Each number is 500 + 50 x the weight over the matrix's rms, rounded and kept within 0 to 999. Layers, rows and columns count from 0. Numbers have three digits each.

# layer 8 MLP gate, 1344x512, rms 0.072, rows 1111-1147, columns 0-127
466467462484466583438556490411578461454437546520548484501444549552413582501489487525442586543545496605447492418525450426618467460509529565505544560509492534471373549616576461546453449579548496507482576463416447460570421506575514537506495517462561499470538480487494563450475494572575511553520474470455540565493546459629484510478536519556482584492535500548510553486545544445517464445450
512574424516563539481447467535470482516540553409525554494552494490519499429502539486504526478579493579490446536458545537520494451441559560580478444486510499516478400575470509518472481535600472548502493450418436448467491415449513544441575594472524464546467522477518505580477528515409533514506622512476442494461599582455498556461585498384497524493537524420450559408532518483490422505381
529523539522433581489505565535441534540504566388400542527428476621548571461565509491457439568534540430554502517451467475454505467560525547506449439511468488547478464596477512363437577421466472466480490403482464560477449549487535489410502507506521572527500402489464503482522410514484507518478459468572586471461396478504438457489552493516491500544487542488475554471543533544311587437492
629670480507486530469474513444464564503526485506449545462483495475512585454457535568464392510441372445595479491547535543498497470530513466572613426494598424549464415434502417449553498443511542476552472486511467548493560521482612573464383566532505441387441496481588555423509494534560462563520547438532589516517425524449445498527493460362494523522610486433510437466479485437519515431448
549435522425573524438476563464421539470587418526531509486533469469488521557483555555530469476598542530378536512484462540516511440555594477438484524474510581611471524372445496539524586507534462523490522400504541473570518602556513467489456513536347535480495520478508472554564517459617581526447463534549499607535509485402498496561468567507524514537513528526528481444466415479505557457460
500452451427481525451520428481494505453533455556443531517600467510544561585553473516496505575483503501460430447397610464488419494492542542472445578572443572570492567434464466528518515555508596484485555498512536600494455527444483445515486531548468495520534431486511498495453487525520524454566512410511428522546548483501430449548481475558493576599455529581416488498505490486477556521470
431468579572468495505485520518565524537410436517553549588417513441482449459535490487407549521515480531567544533529488497444381455523554453414537477447589535496570503520468462539448521548437607532491428483462444477446511482541504469558478396580554494459518634526493499562504436448452503405526432569439495471473561442492439483478551489466578562564492451508562511607503520545508489547446
589474589548440455428467484495448494545478461492500527463498513604490542486505420487416477505549523483513493454538401491521498573549523506454463426550521512478496426486565531412537477409495462465443490453557418511496524529517502532481478468525580489479531442568535430521542486500362484522486494528531416397529448478593501480536440521526477443506553604485416565529479551467469458494605
455490473540552559533520473483471545519474496498506448439550517437443467452483537567515470529525439511455398503463454529490526549512528561442518520395505592582462418560502532480490473473551499563456472523504616553503478588524600523583531570448388447478385456564527510526529646501436414521500478532690520510449518442425527516456522503612467499482588529396521528527515511449391484448542
499433511422442550555531491542443514542558473530459546570501497508490490539520462434561486468564528476493438553493614498538453560485606534463516559535458538515455546421540456572544462416555515426481466472437458582393434482455536468607450536549519504455515548421454472637531480529566519636458413557474453459471506473554562471472546481484470582478475488529492620559517428549527530356464
421492560485557426415460512483438528365432485553480535504515554468485531489453508457459502482533453500507539449506650468515522530536471480559566524441471579453501421474514526476528525427443472484407360501491443506637438621477551536462472583512525492439485457509424551583567532420549525580447534518616525468401512487552477469416495496599513416458466642470525614584513501524507495446537
494404597454561579422512468550520512467483493494493492494482492526468495589446514481489517517441505519486472501535494527486574543558538582502471512396463531457390536484535542520425492631547580551550429490431593470503482519406562460519480542467547488489545451453457401536392524467512518539503447574440421530516522520468433485475578517551529528555536453548494513472492546486557537522526
410416507473512431462576469537452556453463489585336524526519598507499518512560538471451436488515499518477444559513495570431516506559467462388604465533544530553553597394487533529636571527517464545474578545502524429462513463527575507501488459522427365538507453436526545554535486501538487434495511505507591521568465499496464448484509484583560506562510489451590477491545499463458518499488
539673526516503465538437455561435475466460463465509496465586486497622565441444535459429596567457525517486521501544449589548515424471573517479526527421485559524451492522492409483472580515512490530570446513505486427453508540445440568618451520482547473407486436634500587595400457545466497566484490527635467420454522573514453483456562540539516532418449520577574410465628469502577446488521
448610541470515497538473508599479529562409546462446486498419462494555570477490590480472359522476391441535550461445491439556534517540457480508493446519509502488502507514579547505562478541513426495560473503505496483519556575452446492560554578507484466461511517589500564407534462517512416496481455568438550479556489465584442466568537514485547463492465568482461491474462431510406593468560
529530508532588515404558524521506501506530458440619459408507475503558446474474484489483415515527495441536555582532516508584376583519464579481497508430507519438494529469617490578479515472418441479523446516526518472510497517577555529586516536524468450493508445560519533494506491493526513561476488525569560568429544398549589511427526575432520489550422436439518649469535552530389481370480
483446494495476586462604558511514557442541487523464539544531544559502463576552535435452439514360438528515426608509470549605482442507486441572502478606554473504538546501512495557536457499523452489517525509538549541456565386578484541455598564444468424420525499464440484500474457470414557532510496485438484447485468482539517619505430458568535512547500522487542399480531479558527498523442
579448560568527499500520497558459564516526446611482508525508385417534438516515468527531422470389443596591493474504505582569499523588465522510501499491476413558493546535511468542585501521524398534526489444490453528465514478577433486493471358440443469428465564523531549505480592584564434518528481494433446620533551473543529518609412505506448445555542503523554456472515504492333577531576
517553493560462572489457541492427578480529514441537570517463441510496501487572447414423522504513473535466517483546487512478450427507464582571462530597475461433517501550441512474557519485551505513496504485468467409507445516514462460416547515545460474497582540531522475542590363549520575488501571493548584570442515482424474393518481539529543492577483510525404484422543520460503528519500
488566477553519478483421460493555486519531485432499533494552445531549500453535557506523475450484528482522558549496515559472406555555490531481429491504494526482520560508504424490479454494529447578511567491511535438487496453468563472486519474559473560451397559434488493502456509488406494532500509568485589447455557456478454549486416544464490516450516469424380521429561495452514507528473
524421547558481465532522582612494546482497486584620596520461515491496526561531561612504505453548520525517522466482636554555532549458495450574525553518460484535500389490470545487514510503462443540491491455474538530525469556457572403435532592495451582457494490513504494452457567478625537549458605512424466510515537519499492493493400420470454501484499510418459395477574493519507575600545
460500419490514541429430417549457520550490540515378531435461453556499480503486467496476502509392492488559413439528496443446401463489484574384504529525551480475469510578522572480510444464456453566405519444477498498498554397488526508468396465596504474466486521483578393569536463524521463538413593516420479460501423423623545521580547500536541514497507500483531438406474497588508485518529
549551501529541483465582462520464617562492477555558526493554491498512547510554497454498407615502423472482505426557523513478403408519466542527441548442513468477420592517571482533506528551526536563492515480411491549551510496438480488542412580498439420494455455465564509458527542536506562576504531540513557467558464589432549565490566580421458496500462507541481413495496496448633476448521
511501485527446621503453433552480535547476527564483528533498446447497509602534584541584439488527523470496532520498453515464490511511573584529529423456467469535445412485430506523554428500499508564593531488554516373433508427526443455474555485550541459501495495437421501554415414535488590476570423529527502522469534450474509436588551573472461543500447413544526512566484508422412465400530
456590587562546529462420399587473489460546501483505484470533557488543480496485462511385495505598524517476506449456562527540421415477566468532506525490515490489611444499479484418548478403584458566410448509454414437433570406495630585415444544560511500508569452386474464514465455565472465537531514448518560463369480481504430515498504455555487531469536488544446486477541582500505413428528
472466516494443483477453477539613449481476569450560552477503538500537488483440595461537483491537526452530480545582495517583529525551431634514549501581520510584428499470538580624469461456457489487389575466488520455529505534396525488518529557424442443526517475521544568561469466473517552466426496407503581519439537454512496551501467522573503424476538495628480440511442497492499474453491
529488472526426553426417526526517526471554504515494510451450498515506578472533481419472515503505574555495509535542555476557434477540463550479572481566469479483522511488518517526490434425528436387589373446496511382509499489485529458518444555517499469480509595435454460544414522405540551498507575412555585552482464528497530475553535455417550507450584470490558597501482472521583550568489
514489542499463503435430535509462548494511484546482450507577463478573433595430431367492484437532494488559459520531566445473528514446443461417542441497594589461483538520483491498478431455535456489401441479518498479471479516491472559541439468485533602425518580551477483444429473581497510500529464437480532472405513502470461478446431540509562576546455500513450511437477577543457457463513
544401479508458581578487487453476557456404582407566574486531543423465562464513469527497529537504574566554501437497466541521443530461361440582505553458446491458590513505556483517477483433552491459451384454521540481501504469449480403511483441479450464426581543497513471374550514494587532492471458421664454481525549470530463553463413544533515601506568532470492494562414540538414519602487
504521463537570497492559391487617460571473362513520564589450559454507517543551510507540500535462495514534537559519519522504488575463401491418523487464450523480368454464457482551444465470414552424495514477579523507554525520445511484509529454502553563527457544528505518504450384474465477467479389436464509405533617513536478533587418540487521515538507583491499556465538521459528490463498
614480486570441472449510544452494480556345460597472476496488419471487511634378496485488497433623494504488547492530446452560586441469516552376514573583484546476519501354496483513441526475535532569449533458450555464433506497432533544514516465542571531549486424395471465549468468392466564507595524609589448458450484470551378483454451505448489560510538492555462532465547401584477516555441
472547461504472536487481502455449499432551530491489491546469443466423534492464549506483505452526524465483557469506453407562499507491518579556474471408388476528453472452494549568563445406497605487498472566499524443460500553498473574594416516503418539505514577378487452454446429466408556438581511497564462565531404553535447575496522458533550515608412515408566511555466516521457520519464
493532472454522509507515550503513493501571502538424531507430456517450509490553482493525440504486467514555527608481441500482554500449515598488533514494454532498574516397519539557496481542544488474483527483435445498417575606529552432507487556456452422490613463449480499517459475558439516483446552557463609562496502583489484413489542445460536504568443494507518590448560514486522505543539
493493497442504616514510500528460477507518489448548482580545511534565492517503454447487483545561378525509595447402553476466477503511454539478424511396532548477475517500521392487571563525539480446537480435570576518602565479472606528496501539532414530418504609519558531507487463539575504452460547578545430405513533520456602564521491587425444527454501495503417555510528422493546502530504
429497589592557532459482517553525514663509447530557517488437508477449421460472502503511446594564470523546482515473467450489453502526514516405491523537474447626485511551538565571516529463532502571488472467553513419479397443572547565531536393468529516542570511516576562495513514436589549545544563563523604436456404521526494488510503544501550440524511459582512472432506495458531534434503
501439450558537457557543412450540481482531446524444584416556412371530526459564679491579445494511555418500428451541506510419467474505567496445565540411466505547425483521435461501599523499482416526482457519444483490529557478576438425457540570437491415427570523530471465502573517480596423502558463489466473513446516552535440537552543544574494559546449454636426527444485510413481552528387
499460533495445484535440498512467505458502543535547540500514544499405568512523534400453494529457571457472529538484510465481511471522351507450497602476596526550471435394428552559498385431470391511478479524483509483562455504445553530458514555573527474508530502446564516524449545564494479518600544452488528441573525482542483464516481558440522538510541495481514431448460495492511503506484
# layer 8 MLP up, 1344x512, rms 0.0765, rows 1111-1146, columns 0-127
522466498549526423489581507404556553408541479508449442501457517419516562503463488436525552446523404477488573538516392409405488505410526477544443514380519496483484459507475503410505564434473503445521571418442497545549597444609543582451445463479494590485462497545460401495471543422593597505470583550425525461528448553491468485566571455542584422478465483455492558515531457493554455493452
500548478556521461399437480536450405441480478558530495454485558481516572471537536594564512488472477508442524583530560522520552549507574475518522444506450535492475488559488489544476425549517488429507483519547506502374540453496537506564513491576514595525454459488512407525547508395527585520519559524510423517500546482469558564483456539475428520512466466456556571533487413522491395475514
493439488541480484515617559493442485477599543508400544493524477504537418517549486493439466509515568553511565443457505616486545333465446558502531491447486525560451435502538534515562523420451522573452426422399438490506448477426527615530446494554494514529422515543507469428637515579455544543475453511568499494521500462455561514509451504508527571433517539552498455619447454527485578451555
435434494485491469518487506458484426527572562501516482483546590430558463566628512537495545499422485480406551498398497488558571481449474545464418451404549585445555431551532504478485455616553482550550424443483494459603400475491443553516537417562406510470548589573474456483505523543484518549480489540454574505524524450446526477560588636492464537461394439445507513533413455508403538526435
484544426479438551489520556497525614478472511526592538490427555452461528415486511432420468506501539539518491517574539496553530472410544533483535490553542433467527519556617585410461486520515519508501540543533565545506554445482420550497509438451488637486522552500511466495519462478445460589536516508471501500529529470515526447453569439450514556527466542556483489522624526450653496455451
465448464486481546458511530457535568496495476500514539585548527487551517575444448517497477507468453462458493492502522532499537492576427601566492492552481595629497537483445482494518530544475465580487480434407531534559542529443550473458549556533411467627561471490439563461516506435484521482501494515526467426525543589478467520484517482474480533485486560547551516548516483537551515505565
433470502546494507581520530571563517613541403517530518559443564452502432604484460558450450491490483592542578458469485516472447533498507458576578532506432445601534534520453500472481489591493504544625459542531555524482562387475489490499528383532629536447588483452404494540430472552557466419367466617374496457494536476556480482431473570374663493566398467517554572466591545511487561487456
446467527530488471508496502517514398500590440467567512441418476477528512468497594515484571537555554486511476475541554529519478461527472538475585472497514417442424497498458534569531515473518477455530452521497570461567397493511459503552474562407475500403401513554451545588494555507582507467533523476413455463486463527454488541525521472505528430495508574461478456384530591477565490557512
494537435447538572457478542469387472504437569581517474427476500513370445401531514573466428549556493504465511512438469436454478533548470544484480542466520539588515426525497474517673523524477504549441574418449519420448565573578440482443600482472461383533424469541444504621532422443488428414445536542542602533486458455460549492506494526558570549640568487484445468409402486514468456498647
504462454560568533439555585493495502536526546548529533468502500464434415495496563523512514447582507553481504491474529404671463490548493581402528547563545536412485547513607462446512591448470535572463436512531535587544538501545488487472490555511537575525445452525486516499431484503526623448520506581442537535498485588519484483550604429365534470515521489391428481520522488591476464479475
488480556548558464477465451566597435527444578441514512508585438532484535464499463512623440514416455547446320625409574552527526447480439529525513592441536471500500464527500426522523528426500463429513490514527538445459479515614552541472587430480432503541516553487523539517438513495469540450466459483512505509520477504458475532536439490488452514465564510500557475592529474591501453527525
522534559605506537504454498432517564440497546466527494493486523482397507483473487613522525530503534491480538522494457497593466426496483523497522501571548516516504541539443612466548456462486491529448448497602490531429514482559499435543505402563635512588505549433528475425550416576549428557506434433492454588507501446493567473490573527532508585498501492612493465463582509468497507471490
464514432496544508488547514471471508519435481387506523616479430552500515498496441519434493466475384490464479509474506500538450498589441530511508538541515635505546497495513536435513508462486438434374463616560535542487459482486412445481549572499548456499460446590409657418446521402507482523540463549620478478447493491561487500503558470491446460431502563519494452557375468447490456477479
481499462500536536480554527426489511456474487512549493510501577480602495517474504605505557518526509482455481487492575485522532413484458504486453439511498519377478465519562507433466465505449460499586465513439448548492485471557623562473518517557599504534529478498496493453454457500500493474548426497502557457587403507522483544460514507608474485439607558470459553605438420395484497551470
479495479552465449500459473406512491508545619541562486451457501557496450492547467501453613468527526584532505422536552526513421432480400519498468382631518564475546504517456473528354477477539428428499455478501534445525513451561527486433538511444556620492413516418498452561500447468520537668427547517630507470480485571501436482539348426436550550511595500488443432625485582506500547520560
507527512477450391470537477453592500490535445520456515497499428489542407578513539514483418521492469490486443516439524432485408517531454370450533543420475603612405535464407451510479554546482494448483499554549521557401426456463385526491441470513461435531494433549537550467444424472569536487452472578514531436422430426472571502471485459491451514523494550554535456500507540567505544449520
592495426573468557473511467503505520531473477549503456496521488561395435442502451517548422536516549500463478540497481421561460451421453459541518479433402463465437515516487457495521448489509429526542444437449533546575518504576468472518490568443430430521532505540419516503545522463398465560441518474511477527502500556488542489575459503476551424486428453494507486508487526476506448475477
516530487495447539545459435483598479564495456530425529510473500465503503401478531485472524456484483570505443476522502497469480475555467412491563523454426494660503499413513510544520463498532455604487418518455562441438588481493581439430408500543429487468594408532524564449456502472455458531454486507551559489374507466588519486595511461411504435466532518520503447443447575565598505436467
542432437574528491404507454497468484534436482486518583502470503582494453547518433406507462512427501440463569511434462428579447420403596510518509519511626434474542424426468537491540486528561503556569443463489520534531489428589512497469570461403462573476401507514464526514457527550521426552599505495505520368474529547529492523529460549507548501498507492414408467438451463472535561454515
447510512492534506525625587587520430543489516514546514472527496433565552529406583520476512446554542477461430511518527528490502425489508561480459566508442486513558400534539463497540579507489513471428495530473550527479537573486546536523524532565532465517564453496484543493561470504548461397500548470530452512498526511511544564515527511522561552483509459514571568569517488524457429456432
534460513547486461459497483534468516399424480543487486473550479500444548425515552367510553418519530547533511528517519502555475505581435505427472506643459475418499476538450525524598477469539453490624461567432489467459530508523575501557564424535564500503565557449427526543454438521521582504520510525482489499555465469511485418493533429495487507454559534523510484514502528550489557439565
455424475492425453522459513469564532510526476606527475479501570478375493549479450576522498483448542468498437515515520552459559460435499518497503574502457515513575460457499435455597489549512501439500470497567490422530505480440560507541553570652424480425559595483575504514514446491537507421529498503420534557450526478460518538526452484468524444452453489542458508449551401480564474574578
503475578462552513417500484506426461446444509459501587513452531567478496521498515444535483454556484462455458614552479491537496530539428399524390443459558582481626518557500642545498448513471473471501486470514527563448479445481546442543535482518472472467532564455531489509541543506490461530588555517471557467508567504514527544444491533544440492463487493487546522491552508508534474467558
434509509480435461487567434513559606455489592512397461462524511440463494514584604546483495503588567514486485492528574488526641565526518547532519518514490576565469476469541494576536492636452376476563499497613444464500499458503427453519471519562556546482560537502566415443536525515557505541384507487481473475502543560488471544520526469591484514556466482512455517520502442521543478541495
508486504467531532485534551509559486581543507528558444515423487515481486551573563466458469581488492460492514455490509423518516562485502470493430592494584540496463457484450494536552478492473495501569549457481475467482459475528450475508514461531384485393473483534562511448476453482448516544521546507476403503521583517516484501461528485527583523509428534480498545471518455550474452533517
540464545469485571493389554563435500459583498581497501462506480493553438495480512470478428536573496505569449490507556444572497506493479476482458496489584463512431549484554507400493343570523457472516512558459464566542458444535508469459438493412485449558459464512530487507490471482456654543559485569495441517524504515516491449514503502543504516523508398427529452429357536465487396520556
565488478512574565519520520519445553461564572408511533392489572548504559510464454499475504524510530581449513486488460435538433575520506554523570543475410510528523523529500598471486464468504486460469507501499530500531454558359543578559495512482516460481548518509469481476406377432494556633501560504592556481526451469462524528500516522561447577504467485503449507473532500502485502510506
497525448498527557527534428538520547499540549493480499524527468481490480537506514491487539520530398566492494487430550533486460521502556550452563435524482597476491542476487482518537519529395537517461499416519481398508485522519508530548466562496474577469437535568554510423503367433537506443492527582546548571453470530411588508446537487461465522476397487463549566509565541445503468552515
466497363493407540455566484530539369621534484548522473436484475471496436544536580457457537402474568530409537559479465485600607463483632482457490548480409436539490509548553546566506379474467498473512592377458405512355457555519426597484494442571547511528491515457545533463468469526426450408504571585406531405496575514488475519381488503435485448550444470563506546479674386472498486391520
535508533604558535453583510513568583512578527496382482506518440517441455507482348539599425519540441542486547486439509467497483521465539547497582501451372434483514517523561540577439523627433466552549467530507457518446477580463523580514497573451535483529466507502483466521420444497467440447513427461518459448524519469509561669518487512512531543564563499468504459454505417475484588494492
423491529422530533507437554556485479490647487455525499496513501500498507408551499521564556586534596473515400469525535512447492528539455426581471485423536378506489427597521528529487475578601536487460555533510444445546583554497494505451517547504472541443516471506606555414455517638486443480387501505479530593568466543474466480570659565506488522496495440499441452511531577453450523395536
512505519525453441512512550447538492519526468460502420491447422369539504553496428434459477391533561436504546487594559494475468497542517475521499456502519437548449523523424593534455504503518509518529536491449528479600440498578490484490578517515561574418508444563480515514486529481516487599567459531604465521491487419491604505572531419525405510493601574476559512492493579528539386515474
488478510500483466419503501498529516463479475576516511556522417481563478450534385489435431644478537512410565450556409528447512559588521554474458472500513540519509530489508417493531519443463430448406472601538540540446568491592660472467506520481472463430520499486453513496462470476464439452385411452507411469528496521550442561453466489513509478526560540507514395461511525610428570514449
586437503617541512545555507539489531414508542363494543433517523506490527549500578568504524361430536501602447612468541612447491553523585442576434499504557461467479451536583600474402383423428450498536424519458490464428505576667500452474631428488514425549532461542516565582527587455492456571546370500503574648531482570499445504473402457527568528456540493467508524424432483413395510459511
495554571461500597476467512433493426542483460542486505548555558434464544418557523532522528454572433513448471531484504396517492500482461525455511413539494507553513500535537394552539446491458567545455531495519559639466509517505440507536536443491456514428491452450508478523531530493431543522511527475536574459559415523590488479364436595461437486460473407426578548395450572509522487489501
480441485468530458503482504455537439609605506501459521462574479416483451521463514530488500523471478498483464506512496535455462408495438468501536540391616521544535465488431536517565540436546428436479485441437517510538526517625401582553600574459435476554510541506445509502476586495607440489506538449439559507498429563551487484488539462365524477667457532499490521510526500496497471528404
# layer 8 MLP down (transposed), 1344x512, rms 0.0414, rows 1111-1146, columns 0-127
503507553476521433534469534517421453497491404474430539559510491431522449433604479451511539525470477460530494447499586520460437424527513485564479533430433457493537538404473518417514583416559539406491449610553557577444500553465483493492489459501455460540512516539511445516525489521471472501451454577569552429513435487400485496468435594399481511447470533500518453485504497475552565540517
506535509475458413580555514457511483576513558540424477537540447489436410551424446561432424507465473494473414470506434523490525409520545433530485505485474536449542527421485496558566547434479393486518541529586545484551511491527530515536474455504568455418608525489517546401526496396572491462488483455561526546415413601459444429545537524590542513518392551475552467536590506478483572505587
474631514450513486480462506414464531488572488445501450617441444434460531508468514520481489465407516472489528441479417522512482616538506465559485492534515575496465488617418546415502488513504496512513512462459512558517439570561506472537525472498457492437534605464524499519499436498507481464507556594376457525411455569496511528523517469554528495444466497456465517571441517493423504460568
508531535481571439462465512447568494457566506429428474525579587477571383447513512540462471470547489614499402454410534609403513498498522443512480435497459556481447493553537567465543486511497497514576497423490471573560545528547490421555432479488409428426521475497481371506588499474485457540522558429446477443465541494506512563507567471372459466525414447615514549510502460473410574512399
495474476464402493475471522485494564497429463512512472573590495552421590607491429507469451525520514582428507568436540474476442448533513442496421512491617615465478502580565507496438487488467485490478543589468471548424489511503595460564516515511477553491536425606569466551487490532455524533410494413486461507501481490442471467552504534528555389452480462437504482499520665516520391433503
530552528603562481495578549555502527487549519497519542499530435591472487471448499476417511529426493447450547552492441411529506468496571458503463384481534515468556535440444516471506475516476490533403507595516531466524497464449429536487437497535537459451521448437454471551464559539444473538491530447470525450421427472537484476512528530440516493550473452489497408400418561597481489411551
496469614502516430431413620491544489547573429471437485501511547597557557480397456420540455429479423558499427463541488516491545455443476432565513474446502444524522544546565506475474492456477504484463482494493410479492555527483492576512497403467478484504563470491506412538589562516534472433593455510575503485473473447515455426509420533529496506468510496346518555431532466580485570535496
542582450542556478508566530544516558539466569543439563478449535508473582451513491450522449527518567558451455486528394446484433537435525482551471508442451487555531460583450567457507470495514516508498511457468384547487582446535493443485528403514531548572552478544429497511525493517481533541543525445495531548572459546577455500480464521535497554464577442478482521573413480548396445424531
451566456479478527486490529444448509499540483566528426449493453516522409395472555486495421566532536483503496519447561475588426445479475454549580527520502549603495471461516449549485471573429461510461468458421526468504479486540467568504439467510564563612430496506427517569428524513519448526453495527425531518442482468572444435473389448433549497638443423518451514469525478483574416543507
457536474523512531540460449487496555502438381495489457569530526516570540536480461520452512441465524456476535504440520559457523505476518419513487583598554460495488443562543503455584395568423425495624489432430476498482493474521535499521593457518546443486491509481425527531461519518475532451554528478511419507515590498497559556418539475566487583535427467519486523585395461436567508438483
443478424486487520505550564490527455452563459606429509523497530521497609575389433469581411440455458472429496505520481355454517520455517425507467485481421555546427379500472571440550525439521475546615561496479504462447462574579457514481425542533516389437447500517499535584419514497550506413356541436580573523502518492502498395501512524606509502570491470504532531528463388530526521547506
525351541475473559434431484504568555537446543516549444560514482540458485554512502434540531552473553512425622447509498466623549594547548551512455595453601499442418491472496544504540570566571493495540487528467526471503540458548541448439574474444487578512515502451469452398459516410436494557542464492472472552485498558432467513455570413495594451564545430464508470472530515502437489486478
456484554437559567534524482423526521505512467503438453538443484519456485459515490473527522532452432526502580446458483548378508541457468489457487531507514516524424537568553515473543489568487546473576592524526506476475507506447465528477551417488536408536528466512396495522467451543530454505492469481475476541610555473577502541530497487449447463537486550528510544509501496415487570484490
492533561498470532551451544559492546567543355509583491492480455524447475526515527512524447523501507571447410452451452419494520519436617467447573502558549463567484562535435568457461516532497496441522512502551541407495447521553491499503512547500437468526544479498384500526593494471396571593442572506505532504459587474475565490521525527539506489612530524476503484427449603575474489456540
570569607481468485478461466357512647519462551575576483516466521527573432570441593421443445397473408533429547461472487426553499552394462424528501441502588571497580526514552532398459538608481428584415512458510547492561522444460487509405559578455570444475559479531522550632572646520537411529503576456503449509539572530453347430504485453551425493492548556487487465597462504580482450421480
460521469624545503510490451531379522554495468363538445480516480454531469564436481548408463414612548563569550509471594510511446500532480537586460490521480530501451460498533498565600471517492588531539463481488490603490505471541461513580610546547493534573509501545508431512519563500424535448519484502545583528640545500460580470497479487469540435528567409508429507528569542471460463544491
475551533486546386532504499546441463512599452484513498475497520508461484512506494496465485487615499537483479505516546525379610496518433538448455390502559488527495489489539474540463553461468480505423572587441469433498576520504551517513504488587510523531474458581559499509549515504545453505559470484490573538564532515463489483536464548491445543506568475457499527471481574470516542386507
577531641463434528469513453515465469408499453478444520475515494517489430527516503457466563551538477545588602398474526525501543575519543415447436521466547575470547522547469538530528518454464490561524564523580499486502463450534604453480526498533488461517535466492390555495496620503455515472485394446527456634534530396583451485571466518574476517566514406553560414471497438479438528488592
612555539438448535465486447473540480479606459461493492524585413507602473512592450502516606505482523571468508490454515464522431447497583627485444528479493477460532537562500515479497426510504516449523417577509573567432517480479496554440528565429452576530466477513449486462526430519504451521543471448501583398397492551463486511506456365464541503492602422532484588546488484585448467477477
567496507486509438477482451500590483512406543465510511544443474617514486507519499368519498534477510435454412572503569509537453535451450473470533429417527497413547412440494475551436497487459447558517650528538461517576525488405522493451458463611578510470469466419569442519434512336515498460516473572561527545491448586528441464459539544555562513459476431579515446482501504451481457549470
423481483580600535542504434438530578469616500479471540508493445488521489514515515519503450434430379411540423450510419479529461458505457495525476464545480562553502509418382523498543539460527531500525501468478493485513533516442503491483524576443435436518477551544467439453433501477455508506499438516535469417457483433513432491507519510448419450478465478566498580428521550407594476474484
459559511459537499546450511463535513469624496495518526440503463526578546398583579488556494573454542494548445448460373430441425497603497491568465483498498579575603472645511501546516448444468480572504590470481530561541427539448494468424477485494479439539471435486533479399515524545519528529430500499455501504557478441487539509415642609503471591562508553472440577472499523534516484550424
546486471484500454586471519552524522542496446569490576466529473495559549438502436497440399524433537500475434450472490548443516470478439484491411470495548520554465472542568488471471595481453508587468588454438469525552468492525487514494470525540454491473398434467531484474591553403516550572540469484430553480565522595499507472487489659531518490560460546451511536496436480410484532547517
564541431417558508507491495490476454470508471492532519522408489452453477575558537529533473475506355543560491595558590580489489579623476434602413538535508480514464482573481488466529504442527495538512476534581551475472549549462514486471550528560541516493534484359570469509426524541519579529486518526491549533551533558494465516517511467533494534429477462442451547554510503580465520501528
510494596554543434481468420476537503542539519440571536517513544464445538515529475452526466427535494498505523474508533462433494433404499466543581449515457499439541538492438506445509548488563476482480492534489514480460536492406553528397516543539543524595483528493526480543558471472449465440513476426492551502447463477488505469546516472531524483495501456531461449508473591444532550447459
473431491457468465421502437522486410457498443469481489465559492495439543470447593506455396557526416445482651464500466553590578441422525517558512413489504615336491487463476504503488518518574479524478444468570583507543603460521532464494490483466569510544527549472506558544565528540465454564465481493560447476529530474569454503534555536449551451541434440508475484589529526551530474491465
433406508537341504536546467542472442568496568588509492498434512414537505527529488530573542605475611562475513478484448559458502564459502443493505512489507501402526416506483537547406504555515558503561550447519545329522394471530518454541523493434402404435530577493498591475449423481499521468482514537482465552584486513428446502532414441476601511515464428489526594515417393458518535520520
452419484518494429544475529482484486574526455415457510489544487552559549585599457477453373525483443470564513512502527475490622473436421421465506392500533503574551570452553511488429450477430530547516531434501442535567530516453611399489400464454501466531489558514458440507482530583532564515482497482458447419565503442607536518494417453579539539557593582586491563455473549515478475459483
513530540430460551504470503463465489603599467414487481437567495466472470549476613467493381519454576438411517476502502542487466462501565579482435605487465486528501467500502471473567443487507387443601482444447466545502492518576503543481450486534541535520466552409570421617480515541513473584532406595443542508506557426497421501456628470466497461398469538476492519453589367437552525431432
495422460504424525468496435535439547487505454530548592510581529444508459457592565558462462454573530371502516381488612418496430470560522600502422435567513531557635551500589564498388478512526479475486461540509526550428405541562496559457518433482531488486467571489604514487552535499495532493443513474462529536535593534468507527480590550484502526508549502518527529614548543592494448509440
595476476579468425494469489442455488527357513537470484511521449563465534619401478500500470436526514555460504521500487450579506451425544590382512553635467612468504572401487415503463559441443488489542512424459557526497438462519493531481511462447539490553452466438402443534491463364452561554647474578542468448417424493537453505449382470495488535529514493535510524458570418567527522584438
537444482456542471556500505506465562490430462477530515575477563541543526505525404521527484534462463494449450476538555558532478470510553643495453491582562508540548501510513569461419527505529487451555567441495565496485452499438497522487491460584433507431500448574570550508554515575488461481446514454417467491435456511447456502497459539516548562591382513558506532454405573490425457458522
429472491426414439448467447487425500467581424455466527374499520442488562490550526585573520474580511451544463475616530451479488473458499416379459566455473483488457478498502521537516566516563569536450502455500483552616468512521450511469546467533472592477496610450484508503563479488512531550505506488424446391528487426468513474493489500433596459470575449554630465467503465547440533515565
557457563450589523578506498550345607503431514427542489591499593531492510411452604476576493464505470556492497494411613552453432511543454448492458524503538524483483527483518524447501473423510512436513398527450535489601556443557630445517556389574400555443468543461587591503477525495529502484504471628487509508483503574452556506536458581491513529433546497535538603447515475374500524491534
603607540489460447399456487527513541624532528451460495474437539437487476441444520527412530560421499517567485529517472547493470506502543452506398510493508519492591422458449531488487615461547522558454532470431465551354530472402446505480469479482569510425476464520465528449545477569542622482534541557579463472550479539488434596546497533525517537463517546414514550612412526608443475526515
429494469480491479496522491501521389552520565467554397432509515480488470573576481472514481570573538535451523533561508515473610472484495467444445445455475584471524510504475570542457537530520472544508513553466511452558536569578460544541528537519507545608458530469442590550499487501488493461513541428515576464474481515455476541531519505579612482591443551519541441535594470490507521445527